config.toml
n_layer = 11
d_model = 896
n_head = 14
n_kv_head = 14
head_dim = 64
d_mlp = 4800
vocab_size = 32768
activation = "geglu"
norm = "rmsnorm"
norm_place = "pre"
norm_eps = 1e-06
positions = "rope"
rope_base = 100000.0
rope_fraction = 1.0
qk_norm = false
attn_scale = 0.125
bias = "none"
tie_embeddings = true
parallel_block = false
init = "uniform"
init_std_qkv = 0.0209
init_std_o = 0.0259
init_std_up = 0.0299
init_std_down = 0.0299
optimizer = "adam_hyperball"
lr = 0.00506
beta1 = 0.9
weight_decay = 0.0
lr_head = 0.00354
grad_clip = 0.5
warmup_steps = 248
schedule = "wsd"
decay_fraction = 1.0
decay_shape = "linear"
final_lr_fraction = 0.0
batch_tokens = 65536
seq_len = 512
doc_mask = true
train_tokens = 726000000
steps = 11078
dataset = "wikipedia_en"
Each number is 128 + 32 x the weight over the matrix's rms, rounded and kept within 0 to 255. Layers, rows and columns count from 0.

# layer 7 MLP down (transposed), 4800x896, rms 0.0299, rows 1484-1518, columns 512-575
[[125 123 124 165 132 163 127 126 113 136  90 104 141 131 118 152 114 124  89 132 111 121 163 151 113 130  96 107 153  81  82 174  70 120 144 135 178  80 127  98 111 101 174 130 111 139 129 127 113 147 138 151 129 123  85 146 110 144 162 134 105 111 160 165]
 [130 152 149 180 138 162 138 113 116 148 140  96  34 132 113 100 144  89  72 143 144 146 112 134 165  83 111 114 112 110 138 118 115 120 156 114 149 132 111 109 155 107  88  85 147 141 158 123  91 116 163 142 142 122 103 111  78 165 154 148 137  66 163 108]
 [161 104 129  37  96  69 119  75 149  71 115 112 127 218 138 157 179 113 153 126  63 111 154  85 129 100 182 163  66 126 120 122 135 142 153  84  80 105 152 127  83 110 140 145 134  54 161  62 181 107 143 115 131 101 113 149 143  90  86 128  92 165 130 139]
 [ 78  57 156 133 152 170 117  79 103 157  70 156 146 147 112 161 133  37 111 143 133  94 118 163 185 195 105 150 123 105 152 150 101 118  78  93 152 204 129 142 123 160  67  62  77 139 159  96 182 157  88 162 162 170 155 106 160  72 121  91 147 135 126 140]
 [121  92  94 131 141 126  86 213  64 146 120 125 121 103 109 165 130 120 172 103 130 154  78 167 122 183 139 137 168 147 167 156 132  99 196 184 108 134 155 108  32 198 135 193 166 132 128 140 149  77 137 102 107  73  87  91 132 134 145 140 105 171 137 125]
 [146 174 114 140 184  64 168 112  94 129 108 105 101 148 132 126 113 142  78 140 198 173  95  96 141 130 165 141 100 150 148 102 138 126  99 164 177 142 134 137 106  79 141 100 115 103 174 108 115  94 126 102 186 114 132 167 105 183 114 157 153 119 118 149]
 [107 200 103 148 141 123 125 125 109  73 110  72 175 122 152 156 151 127 145 133 123 145 175 179 133 117 106 117 126  92 138 164 132 105 138 117 123 106 123 151  99  87  99 137 118 117  97 105 175 155 135 137 103 110 112 137 117  97 127  94 145 105  96 136]
 [117 169  90 120 153  93 149 119 120 118 120 119 147  73 182 141 119 114 113 135  74 124 168 121 142  75 105  77 135  98  90  87  88 164 147 122 119 148  96 166 148 142 137 140  81 161 101 159 114 156 145 172 134  79 204 165 144  83 158 164 137 107 112  91]
 [148 117 129 109 126 147 111 128 161 192  57  96  79  87 173 115 186 142 123  87 143 176 140  71 117 104 126 121 127 112 132 144  53 123 163 109 129 105 128 163 141 103 146  61  96 143 107 134 173 134 125 129 129 130  84  94 142 180 125  77  99 177 137 124]
 [177 116 130  87 167  90  76 142 155 105 126  87 190 177 119 151  92 128 139  96 122 110 120 213 129 110 107  95 161 103 186 152 178 107 179  93 118 184  95  61 146 144 178 116 125  88 149 117  90  87 113 166 137 123 142  79 138 108 138 143 128 128  45 156]
 [106 119  94 110 113 148 125 134  77  90 154 150  92 145 158 179 190 124 107 169 100 149 135 147 113 164 141 155 116 160 127 131 108 169 135 131 144 127 147 157 146  68 103  72 117 149 130 127 119 140 164 157 150  67 136 169 153 121 164 150 119 116 123 129]
 [ 84 128 145 123  86 122 111 133 149 133 142 106 175 129 137  71 137 152 124 131 101 173 118  96  62 113  74 141 101 189 146  84 175 124 173 128 141 139 121 106 171 110 133 127 134 142 106  85 143 139  96 114 150 108 128 163 169 181 146 139 167  91 164 145]
 [146  62  94 129 112  50 141  93  90 115 142  94  83 151 112 146 132 134 112 120 145 135 115 151  85 158 110 141 114  97 161 104 106 199  83 169  99 133 143 150 154 132 180  90 142  89 146 113 102 148 175 169  94 168 144 130 105 117 107 127 173 182 179 113]
 [167 173 124 100 138 134 172 127 153 105 142 114 134  95 167 124 140 123 129 145 149 139 155  96 110  99 125 103 149 165 152  90 195 139 120  95 141 123 179 113 132 151 100 119  87  94 153 115 174 123 110 130 128 117  45 143 134 154 103 128 100  89 135 128]
 [150 171 199  89 194 173 115 107 138  96 146 114 143 144 145 153  25 119 132 101 118 115  95 128  82 105 135  97  97  77 118 118 170 137 157 172 125 155 155 156 123 144 130 159 137 110 162  73 109 110 142  83  88 164  85 114 131  83 176 137 120  99 100 129]
 [148 127 150 113 188 159  67 135 166 141  90 136 160  85 131  92 104 182 145  93 151  61 159 106 150 125 140  73 143  94 115 135 114 150 139 123 185 160 184 153  42 191 112 198 126 135 156 121 143 123 161 136 181 108 180  87 131  96  51 131  79 128 145 165]
 [157 103 149  99 177 124  90 125 139 141 153 143 174 168  94 104 105 115  90 106  68 134  95 147 162 111 136 182 109 125 143 101 105 149 108 117  64 157  53 122 134 155 102 122 133 142 144  79 179  92 104 135 119 184  61  52 101 176 145 163 125 139 107 193]
 [230 153  98 128  63 170 113  71  94 129 130 118  94 170 141  90  94 103 168 131 169 130  94 138 131 134 179 123 122 162 139 179 116 172 188 144 122 112 159  90 141 158  72 174 145 117 146 184 192 126 116 143 112 125 166  98 158 133 160 130 127 111 103 109]
 [154 160 141 127 133 139 107 135 154 141 129 153 134 122 107 118 121 115 110 132 141 100 130 152 136  91 169  64  81  93  99  97 101 126 135 104 189 130 126 117 163 125 145  87 154 152 150 149 183 137 142  90  92  83  96 158 101 164 132  95  98 113 173 164]
 [109 124 157 166 164 168  43 117 192  97 165 113 143 114 136 146 108 145 126 115 123 110 134 114 159 180 167 133 153 132 145 108 124 194 158 101 156  69 158  84  90  67  72 103 127 130 146  97 108 209 147  99 139 152 134  99 180 150 126 124 137 163 157 118]
 [167 152 157 133 118 137 156 123 150 126  84 155 129 134 158 140 120 151 118 117 109 113 161 177 190 165 161 116 163 141 140 115  99 129 118 127 100 151 164 106 118 109 130 134 161 119 124  77 129 147 100  93  92 152 151 145  79 171 159 148 172 144 138 121]
 [111 113 148 176 138 134 153 149 133 184  86 133 107  77 123 138 168 122  45 114  89 143 142 189 131 102 163 164 160  88 100 126  71 123  61  84 119 172  88  85 175 113 130 131 109 113 110 174 154 120 107 100 160 127  88 154 160 113 108 165 126 145 138  48]
 [130 102 153 124 125 132 116 113 155  64 162  90 124 134 143  97  96 150 125 142 119 143 169  86  90 104 147 201 125  84  94 165 184 146 199 165 148  75 154 132 137  89  97 142 136 130 142 125 154  72 139 106 168 151 118 160 149 107 172 110 215 130 112 156]
 [103 100 171  99  66 108 143 189 180 127 135 149 110 184 161 104 117 102 137 140 171 148 176 155 137  58 118 153 161 100 175 125 131  99 145 149 141  91 136  73 157  97 212  58 159 106 108 153 132  47 105 164 115 116  98  85 116 172 162  63 112 109 175 112]
 [139 120 122 119  65 163 126  68 143 130 184 148 156 159 150 104  69 160 136 115 124  70 158 162 121 159 123 165 169 140 134 158 202 145 149  93 126 121 175 103 155 135 126 115 168 108 126 165 164 165 116 151 113 138 146  99 127 135 129  94 109 121 127  95]
 [113 151  86 120  97 133 108 127 134 120 171 152 123 161 132  52  57 123 134  72 146 127 188 167 127 101  73  75 142 157 109 184  78 123 112 121 126 123 126 177 134 157 170 129 132 109  61 144 169 117 117 116 131 132 208 100 147  80  92  89 119  97  92  94]
 [154 136  38  81 170 128 127  81 147 144 109 108 160 155 131 154 113 107 101 124  82 153 140  31 149 169 140 138  67 132 140 152 150 132 141 108 121 168 107 124 106  87  85 115 126 146 158  51 111 189 162 155 173 208 187 153 132 114 130 184 170 136 126  66]
 [129 112 122 135 144 120 126 122 147 113 120 161 101 177 125 157 196 143 106 150 114 101 143 188 166 119 105 147 127 118 121  50 111 151 145 154 142  88 125 119 169  69 132 126 123 145 153 101 120 169 150 160 106 139 132 136 165 179 154 163 153 118 167 118]
 [138  94 121 155 164 189 139 128 103 159 155 123 136 116 205  83 168  92 165 160 135 134 127 168 142 122 133 135 133 124 127 106 162 138 121 142 177 133 151 122 139 178 154 126  98 121 123 128 105 123 141 170 135  60 103 153  32 177  88 111 118 177 114 120]
 [169 126 125 192 117 152 148  89 105 127  95  89 143 129 116 140 185  56 158 108 130 152 136 166  89 123 183 153 151 142 126 118 152 125 128 105 135 110  90  90 136 116 125 170 120 158 109 165 125 182 153 149  94 123 161 144 101 183 128 134 103 156  70 188]
 [ 77 142 160 157 136 144 152 109 119  56 104  86 110 123 134 131 163 220  87 142 109 118 157 145 133 124 171 141 154 136 117 117  64 170  98 107  95 173 114  70 181 156 125  75 172 118 168  80 102  74 152 188  91 212 128 109 124 159 156 159 125 134 106 183]
 [146 177  70 111  91 158 102 147 187 155 146 174  92 142 130 112 159 186 148 212  96  66 105 152 144 138 192  94 146 148 168 172 127 162 127 152 164 137  41 111 120 130 105 155 120 133 118 117  87  94 158 174 110 125 191 108 128 167 163 165 114 178 145 123]
 [ 95 184 135 106  99  79 221 172  26 108  83 129 113 139 114 158  77 145 130 147 159 141 149 168 112 158 148 166 154 161  87 155 110 143 136 176 131 101 157  68 130 128 130 137 112 104 127 173  98 150 149  90 165 106 128  87 113 104 163 168 135  77  91  68]
 [ 96 114  89 179 133 114 124 105 145 141 131 120 153  96 113  99 136 105 127 114 144 121 123 186 108 126 102  62  95 162 141  78 119 145  80 107 119 131 153 120  98 171 108 117 106 169 173 164 125 119 146  98 147 128  76 162 140  94 114  88  85  79 111 113]
 [ 97 153  90 145 122 173 194 108 105  71 150 201 100 108  97 152 163 149 161 112  93 132  71  97 156 154 124 110 138 108 121  98 163 136 174 158 169 154 112 135 123 164 117 160 126 165  61 100 157 134 167 182 179  69 116 135 148  89 198 108  92 112 158 141]]
# layer 7 MLP gate, 4800x896, rms 0.0299, rows 1485-1519, columns 512-575
[[116  75 136 159 100 147 125 131 120 141 161 136 107 129 170 183 143 119  75 143 144 140  81 197 122 150 104 126 135 110 144 150 129 126  92 113 118 130 128 104  80  81 164 120 123 124 168 120 174 174 160 120 114 161 141  87 102  44  84 134 106 117 120 114]
 [138 141 189 134 151 143 152 144 144 143 138 115  80 123 128 175 150 114  91 119 146 106 129  66 144 196 137 141  86 111  90 128 116 164 126 143 150 115  93 117 135 171 162  99  84 163 145 109 122  96 112 127 122 134 185  95 182 135 117  61 114 123 180 108]
 [ 39  82 149 110 110 127 163 148  67 100 159 108 112 106  83 127 146 104  97  91 182 106 147 113 127 149 148 156  81 146 154 103 144  66  97 112 129  98 117  91 150  83 123  53 147 132 159 127 141 118  99 166 140 120 141 100 117 123 118  72 129 124 103 122]
 [ 93 123 153 132 188 216 167 122 108 142 143 153  80 118 142 147 142 138 175 115  47  58 158 138 125 121 156  99 163 129 160 141 141 166 158 186 150 105 128 125 125 113 168 139 103  98 123 111  88 103 115 131 164 157 106 113 200  85 151  98 169 116 131 184]
 [ 56 104 114 155 144  94 170 145  84  93 105 155 128 137 138 104 169 158 147  88 100 127  81 133 151 111 125 143 101 145  82 115 125  94 120  68 141  44 134  72 251 175 144  94 133 125 138 152 156 109 119 112 118 133 151 126 165 113 106 161  67 133 194 153]
 [140 146 145 151  87 140 115 178 109 135 161 153  92  91  90 121 109 146 148 152 154 107 178 164 143 147  98 166 108 106  65 110  71 107 143 128 134 150 160 133 108  66 176 128 138 123 108 110 113 168 130 110 130 132  88 163 142 115 161 104  93 135 144  99]
 [115  89 143 117 103 109 125 162 112 172 147 119 145  77  99 118  68 100 120 133 123  84 157 165  86 115 159 148 146 169 171 103 174  84 184 127 107 122 137  75 117 186 140 143 151 106 125  76 116 124 116 181  96 182 155  99 151  78 135 135 146 191 133 157]
 [ 75 131 117 159 108 127  47  59  94 128 115  28 111 142 100  95 101 112 143 106  85  57 133  80 111 153 116 144 145 109 150 110 138 193 100 140 137  86  93 123  79 116 132 145 192  96 188 118 176  95 138 113 104 151 129 101 118  94  75 149  75 148  81 173]
 [ 94 101 168 108 100 124 149 178  91 114 138  83 139 101 160  93 132  69 128 150 124 171 123 109 131 133 139 166 125 177 175 143 134 158  88 153 138 207 109 169 125 144 167  97 142 214 164 132 115 138 155  83 146 140 141 163 248 147 110 153 182 121 126 178]
 [ 71  93  74 138 132 117 152 100 141 149  80  92 149 106 116 149 167  86 124 178 166 123 163 116 154 148 134  89  98 164 114 129 138 125 163 149 144 113  88 130 150 147 142  89  98  65 122 194 165 121 140 191 122 142 138 182 132 231  68 138 149 102 166 173]
 [ 83 128 112  88 107 133 117 115  76 112  99 100 179 166 157 150  73 138 123 154 168  99 113 150 131 100 158 156 118 119 124 102 127 160  90  81 106 140 144 119 122 126 153  94 194 104 117 152 160  85 157 152 141 134 147 106 154 154 157 169 150  90 165 144]
 [109 183  86 145 117 106 136 136 123 157  83 137 152 123 129 134  87 105 138 137 116  91 120 139  90 159 167 183 117 139 130 126 125 184 120 144 115 136 180 132  63  88  89 100 137 164 105 120 111 151 116 135  88 127 130 177  73 177 160 104 128 162 158 158]
 [114  75  63  75 131 103 120 131 126 113 115 126 132  65 170 115 103 146 120 163  75 164 144 121 124 100 150  98 136 125 120 159 176 137 123  61 150 111 124 138  67 103 138 146 120 128 122 121  62 130 140  85 165 155 105 126 150 127 192 191 111 141 106 151]
 [122 162 153 102  72 139 147 133  60 134 179 146 175 132  63 137  81 182  95 144 142  87 103  95  83 136 121  87 123  99 176  77 116 121 117 153 145 116 162 122 125 121 134  69 104 172 135 117 151 158 120 184 147 126 106 135 123 135 145 145  70 144 118 122]
 [111 133  98 162 159 129 170  63  96 182 115 138 159 115  50 168 167 106 122 132 130 139 175 146 111  99 117 124 109 113 102 150 109  90 118 137 117 132 167 109 137 114  61 106 105  82 176 161 161 212 130 127 151 158 151  90  58 132 112 133 148 139 138 156]
 [153 145 117 159 108 170 108  71 136 142 112 158  95  78 151 181 133 180 135 118 209 117 108  94 129 152 112 133 117 132  71 156 135 184 132 159 124  50 176 116 144  71 118  77 103 100 170 156 141 143 181 196 109 151 103 106 104 133 173 141 103 171 112 101]
 [121 136 158 115 147 153 107 225 154 101 180 145 139 149 168 109  87  74 138 185 124 123 102  91 169 148 164 123 104 145  88 129  94 110 195 137 118  93 213  88 164  86 113 113 138 102  76 143 114 128 151 124 175  90  87 123 144 103 119  63  94  88 133 165]
 [185 137 159 137 112 139 114 141  86 154 117  95  98 181 117 168 147 152 146 119 128 172 153 102 126 117 141  94 144 157 120  86 145  86 158 151 170 111 183  54 133 106  92  94 134  83  92 124 159 145 154  97  41 169 111 152  83 143 138 124 145  91 121 157]
 [ 81 165 106 170 101 128 115  91  84 108  87 149  87 105 139 126  98  43 110 147 168  95 118 163 109 123 184 139 113  80  96 147 105 122 176  88 169 147 119 183 162 145 146  86 174 138 160 109  65 220 147 219 121 106 152 139 159 143 138  91 126 145 140 110]
 [107 171 117 159 149  70 134 120 124 192 153 103  83 148 127 165 192 137 123  96 128 135  89 105 116 143 146 114 162 157 144 104  66 124 133 129 160 136 137 107 125 120 121 151  80 152 124 130 119 129 127 117  88 112 112 112 108 133 154 127 158 115 148 197]
 [127 115 105 121  99 145  90 136  89  95 102 140 161 123 154  74  75 159  72 175 174 151 140 135 126  75 120 155 141 111  83 129  74 102 155 166  92 140 170  63 138 124 103  86 121  95 104 145 181 145 177 138 171 104 104 116 169 120 110 125 127 124  82 154]
 [105  73 203 121  99  89 144 157  84 162 155 137 109 140 100 103 138 182 145 132 156 176 127 139 128  97 128 112 103 167 116 147 167 106 129  88 148 161 143 134 136 192 140  86 160 104 110  96 144 139 169 150 158 140 134 103 105  79 140  97 120 111 201 173]
 [ 75 126 111 153 142 133 138 146  84  67 141 105 113  87 129 123  83 149 156 129 103 121 148 133 134 145 122 122  94 129  99  74 132 187 125 108 119  96 214 129 185 156 114 102 136 134 130 130 113 153  88 109 113 111 183 176  97  82 124 123 163 172 102 125]
 [ 76 120 168 178 130 144 130 147  92 144 124 150 108 140 140 203 197 141  59 155 108 153 183 103 169 122  74 132 174 172  99 115 101 157 122  82 163 127 106 170  61 165 151 113 143 186 150 132 160  93  76 168 117 125 137 171 156 131 163 118 146 127 125 151]
 [150 137 120 146 126  88 158 153 114 162 125 129 129 118 135 174  96 161 128 148 140 156 143  95 144 160 166 103 139 202 115 108 132 132 142  95 114  94 117  88 128 158 143 118 175 142 167 107  93 162 120 183 136 134  77 132 123 121 127 114 182  99 158 137]
 [ 73 106 136 160 132 108 170 139 125  92 128 156 160 102 124  96 191 160 115 101 120 115  89 117 129 157 164 148 144 107 127 135 155 114 150 185  88  54 127 128 161 138 153  95 162 127  58 183 108 137  94 163  78 137 113 122 108 122 116  56 112  74  79 179]
 [ 92 113 105 132 165 132 115 101  25 134 166 122 137 130 109 178 113  81  93 138 141 117 141 206 138 108 141 126  29 158 114 160 108 125 136 129 137  95 119  87 128 168 114 101 121 117 127 157 210 153 115 138 136 162 158  95 156 115 147  98 154 163 118 165]
 [121 138 115 149 133 109 112 119  92 147  78  92 101 101 117 107 131 172 119 126 129 169 168 102 157 134 117 124  71  70 118 115 140 135  66 119 117  63  95 101 169 135 127 123 148  47  82 117 171 127 118  86 122  80 132 114 101 212 151 151 168  80 153 190]
 [135 126 176 115 162 126  99 115  96  88  60 149 116 124 111 107 126 104 149 173 158 129  94 194 121 114 125 139 114 162 111 133 136 130 117 145 113 121 114 115 133 167 107 148  93  92 149 131  95 160 169 154 156  92 139  83 118 133 164  72 156 118 125 171]
 [ 65  55  81 120 141 124 145  90 116 164 139 121 119  88 181 179 129 144 113 146 192 116  97 117  93 138 147 122 123 123 130 135 136 151  91 116 124 124  56 141 141 166 143 102 142 101 201  85 161  57 124 103 130 142 145 158 226 107  59 128  85 112 133 113]
 [122 116 141 161 164 108 171  97 153 113  82 140 103 104  85 160  93 134 147 210 115 178 219  83 128 160  94 158 138 153  97 114 129 150 132 131 146 138 148 110 124 133 140  97 137 135 191 133 155  95 120 119 138 123 154 132 144 172 139 112 125 188 127 137]
 [142 104 141 165  32 105  95 149 136  76 167 120 101 145 123 119  56 145  98 144 145 171 154 167 164 138 136 198  87 106 121 145 171  93 122 114  50 140 156 119 135 141 109 107 159 195 133  94 130 125  91 113 149 128 157  67 161 127  95 157 117 138 119 113]
 [ 98  74 124 147 133 123 111 135  88 164 127 107 110 140 160 122  97 107 142 114 119 182 138 144 175 170 137  74 104 160  77 127 178  84 125 141 134  43 140  92 217 196 127 148 149 143 127 122 136 131 119  80 106 107 138 134 181 124 107 185 112 104  79 131]
 [ 71  74 110 101  93 157 129 170  61  20 160  81  33 136 135 155 149  79 124 126 115 109 149 169  89 196 142 132 110 137 106 109 103 151 125 116  98  63  95 135 131 139  85  87 145 117 146 143 126 148  81 130 169 138 122  95 106 145  77 120 211 143 190 143]
 [173 115 101  96 120 147 132 116 109 148 144 114 147  62 104  92 119 165  73 115 151 121 121 162 208 104 131 111 150 128 137 116 120 107 137 141  98  94 136 148 123 162 118 112 143 124 132 129 138 120 149 158 100  86  96  85 101 104 132 157  77 179  95 120]]
# layer 7 MLP up, 4800x896, rms 0.0299, rows 1485-1519, columns 512-575
[[124 132 162 115  90 185  95 101 137 110 144  68 130  78 107 105 158 136 108 115 113 110  65 115 134 125 115 148 129 102 134 104  71 170  95 115 103 166 155 113 148 131 150 159 159 115  93  38 139 103 167 122 122 186 139  68 121 152  94 136 152 136 178 175]
 [128 179 126 120 106 151 104 190 140 135 150  97 107 125 159 128 143 164 151  91  70 113  97 119  94 131 168 198 125  54 112  97  77  85 127 141 144 173 117 149 113  66  98 177 117  84 104 168 126  62 111 139 120 101 134  83 185  85  96 126 115 194 128 155]
 [165 145 129 112 118 113 146  89 116 127  90 191 122  95 114 150 112 179 127 119 126 116  83 179 114 189 148  77 138 138  99 121 143 165 127 113 118 119  99 132  94 207  63 174 126 136 135  38  52 172  83 103 164 167  98 168 132 184  67 153 160 129 144  85]
 [154  92 173 125  97 168 158 123 120 173 156 159 143 108  76 110 166 210 124 177  79 111 119 137 128 151 140  98  75 123 148  72 160  70 104 148 123 123 133 169 164 129 148 140 152 105 144 122 174 172 158 188 123 172 162 191  84 127 149 110 163 110 108 175]
 [131 162 135 108  56 129 144 146 161 156 108 120 146 170 134 156 126 113  77 164 146 144 126  97 120 148 155  96  84  60 127 108 165  91 126 165 130  57 114 167 107 147  97 130  27 151 111 164 128 125 147  58 113 111  98 164 138 111 181 151 126 118 100 181]
 [ 64 143 165 137 160 139 132 125 125 145 106 191 147 119 169  76  72 165 104 124 135 150 138 122 136  75 121  90 146  93 117 190 124 136  98 100 139  82 163 118 119 145 123 131 130 120 145  75  70 141 106 180 186 111  63 154 153 190 153  77 177 137 152 255]
 [138 114  89 137 139 115 125 175 191 119 103 153 170  85 162 105  66  84 168 154 114  64 168  95  95  77 161 155 113 144 154 142  80 142 213  86 103 166 144 164 123 184 149 127 146  97 107  96 121 150 202 180 146 164 199 131 147  90 135 109 163 119 105 128]
 [144 114 126  88  97 117 153 154 132 163 176 165 180 136 119 148 179 167  89 130 111 136 124 146 145  56 135 129 199 166  79 137  86 130 172  75 148 173 160 130  89 159 133 134 161 190 112  96 137 126  83 145 151  91  64 150 179 123 168 154 170 119 146 191]
 [155 142 107 108 104  86  76 117 179 174  85 125 138  96 120 139  53 152 115 162 150 127 175  99 142 141 178 125 131  79 105 149 167  69 141 138 128  87 108 126  72 106 136 131 144  63 135 107  57 190 137 118  74  89 136 175 136 126  73 111 158 209 140  93]
 [133 122 153 109  91 136 108  78 133 166 132 102 104  65 108 138 166 159 150  53  87  96 179 169 117 157 157 138  96  26  71 103  99 113  83 152 113 135 106 130 128 118 113 190 124  87 127 142 158 209 126 174  99 103 140 130 101 131 125 136  94 172  43 179]
 [ 90 125 129 110 120 141 194 139 122  90 136 164 124  77 140 114 153 153 141 129  95 174  61 141 134 136  95 132 156 142 102 110 154 125 169 190 139 118 180  94 153  94 128 119  64 106 112  82 171 150 102 129  78 172  64 152 131  80 168 163 134 125 167 141]
 [ 73  89 132 148 121 125 176  89 137 108 130 113 225 113 158 113 131 171  64 198 100 123  95 134 137 127 153 113 162 117 141  96 137 121 128 172  91  97 166  98 112 165  93 138 111 120 109 139  93 128 150 146  95 160 128 148 125 132  67 107 173 148 150 157]
 [ 89  98 161 151 149 145  94  59  99 114 108 144  99 188  78  73 128 121 125  94 169 131 122 188 143 129  98 139 108  83 138 165 119 133 101 126 144  85 145 100 159 104 195 153 133 143  98 139 100 175 136 127 144 173 110  68  89 170 144 140 185 176 156 168]
 [109 116 194 130 138 123 128 121 126 145  68 139 118 132 182 134 184 116 100 160  99 127 137 110 106 160 110  76 157 143 117 130 146 174 117  95  95 157  83 183 189 178 169 100 180  59 170  83 114 115 121 162 183 123 137  92 111 137 125 136 125 110 124 145]
 [ 89  99  93  57  98  94 146 117 129 140 142  98 169 160 160 217 101  96 135 101 124 133 129 116 123  66 149 157 185 142  90 155 160 123 166 126 123 159 144 183 135 145 125 118  95 134 133  64  87  94  99 161 113 114 137  65 134 144  82 169 113 151  97  78]
 [117 205 125  74  84 120 115 108 155 117 136  80 122 157 162 172 144 139 144 147 170  76 136 139 190 161 127 108  62 112 159 146 163 164 116 127 176 114 105 155 139 134 130 118 165  60  72 119  71 105 167 100  73  66 172 213 141 138 145 124 118  98 199 161]
 [ 94 125 150 119 159  84 125 134 143 125 145 124 113 134 118 157 137  83 112 167 130 125 152 111 147 115 111  93  79 101  74 148 114 119 158  82 133 125 121 156 140 147 150 113 126 120 104 148  95 122  93 106 100 159 112 167 132  94 124 166 119 152 127 119]
 [139 134 136 128 124 111 133 130 145 136 148 159 151 113  99 127 124  99 127  90 122 118 158 149 119 219 183 146 136 182 138 113 136 146 182 123  94 142 102 120 126 140 183 128 165 184 107 135 115  81  94 142 129  79 129 131 129  96 124 119  99 133  80 141]
 [126  60 165 116 113 137 111 120 130 170 120 101 162 146 135 158 106 142 172 138  90  98 135 153 167 156 164 156 145 113 109 101 143 129 103 124 101  86 116 147 144  94  79 155 138 132 157  64 164 138 180  36 171  77  99 123 161 180 168 158 111 192 118  68]
 [106  99 156 141 102 130 148 123 165 136 120 149 144 123 149 148 117 104 135 161 150 128 193 177 123 111  90 176  77  79  99 148 131 130  77 109 129 101 129 136  90 110 161 142  56 146 175 175 165 202 149 140 114  78 151 154 147 104 145 113 111 113 103 152]
 [137 153 102 134 155  73 115 105  87  49 126 119 115 163 167 181 140  95 111  97 111 118 124 180 186  84 101 163  95 190 103 122  88 140 126 167 155 147 130 157 121 138 126 147 168 148 168 180 144 154 115 126 103  62 145  97 142 133 155 154  99 145 168 130]
 [ 46 114 154 160 151 105 155  92 174 169 128 169 129 170  87  84 155  70 116 146 121 150 132 119 152 122 112 110 120 106 153 123 111 108 135  73  92 138 142 113 171 133 178 149  92 103 162 115 128  92 142 113 126 168 136 163 135  77 131 133  92 123  50  96]
 [105 157 136 129 142 115 104  99 165 100 112 204 152 131 117 209 141 115 169  98 151 218 171 149  61 194 123 114  96  99 147 127 158 155  88 156  98 192  96 174 158 121 132 125 166 127 171 121 107  90 132 128 150 211 152  95 130 141 128 126 192 136  85 101]
 [158  95 159 160 101 129 173 103 128 175 218 173 104 152 131 129 151 221 134 116 122 139 136 166 107  89 177 120 166  98 119  74 150 171 157  97 110 146 112  97  68 137 115 135 153 170 153 101 162 138  91 153 155 178 144 145 121 116 140 147 150  98 135  72]
 [120 120 104 179 157 109 144  98 135  76  92  91 136 130 153 103 160 147 120 123 108 161 164 175  73  87 120 129 149 236 100 137 129  97 135 141  80 112 165  83  80 208  95 121 131 129 164 119  76  91 124 163 136 164 123 120 117 118 112 153 141 121 164  81]
 [ 81 103 143  82 123 119 116 153 156 120 109 143 146 108 147  90 170 141 111 119 134 115  99  98  95 142 111 142 101 155 164 196 145 169 146 138  71  93 130 127 169 144 171 137 179 140  78 157 106 137 136 142 101 164 106 107 147 108 110 100 145  92 133 109]
 [143 133 129 187 153  89 114 120  78 105 167 188 141  67 161 118 136 178 106 153 170 110 110 161 226  91 160 135 167 109  94  75 150 113 179 157  54 102  29 147 140  73 163 142 189 153 129 152 120 148 130 115 126 149 135 141 119  96 145 145 183 111 123 109]
 [ 86  64 112 102 132 118 150 134  93 145 179 159 186 117  44 158  95  97 114  72 105 116 138 121 144  99 134 155 101  87 152 113 170 148  76 103 102 112 106 154 166 120 127 114 152 118 165 116  74 103 145 149 105 128 115 171 134 115 134 109 116 138 154 136]
 [136 129 170  74 102 122 172 146  98 127 145 108 187 130  89 123  91 123 152 116  86 162 128 166  81  50 136 134 117 130 103 178 146 101 148 143 157 176 162 122 125  72 168 136 140 193 149 108 160 150 109 121 141 116  59  65 115 118 138 140 129 108  97 112]
 [134 132 113 150  12 119 132 106 121 112  88 172  93 148  87 178 115 128 147 104 133 111  80 129 115 113  88 121 153 118 130  89 104 138  33 142 194 129 146 147  97 100 115  66  89 112 108 145 135  76  95 125 117 177  61 189 130 163 127 131 114  79 122 111]
 [135  93 110 139 164  90 112 117 152  89 131 121 111 118  93 119 158 145  86 104 123 126 211  98  66 150 123 137 128 115 151 116 108 168 161 135 164  88 165 145  97 131 164 125 137 101 144 149 124 103  79 143 137 145  77  53  85 134 125 138  73 102  99  87]
 [145 165 166 124 129 169 106 148  74 147 135 132 106 165 102 151 148 147  95 158 149 108 188  98 122 170 163 132  79 114 150  99 124 124 178 141  92 130 157 119 116 175 185  95  75  60 205 159 107 131 130 130 143 106 118 135 135 147 140 105 100 116  98 164]
 [125 149   9 148 151 158 159 123 118 136 131  94 119 106 115 110 144 136 113 146 144 135 108 146 142 115 179 177  71  99 126 152 110 156 165 133  98 114 126 180  92  90  52  91 162 105  80 143 145 144 141 150 136 174 194 134 126 178 161  81  90  94  98 124]
 [120 139 139 102 108 123 155 154 169 144 173 123 133 105 135 133 140 109 134 110 145 119 141 165 126 151 169 139 107  69 128 124 118 136 127 154 116 126  76 165 176 155 173 147 206  98 184 183 104 180 154 118 190 146 120 178 103 104 131 132  99 155 164 115]
 [118 132  89 157 151 132 160 102 107  76 111  92  83 120 158 130 155  99 160 148 118 161 121 132 152 120 128  93  96 164 146 119 114  98 106 112  27 115 116 116 110 134 161 146 111 130 104 144 146 192 157 118  95 134 116 115  78 138 113 227 128 133 138 144]]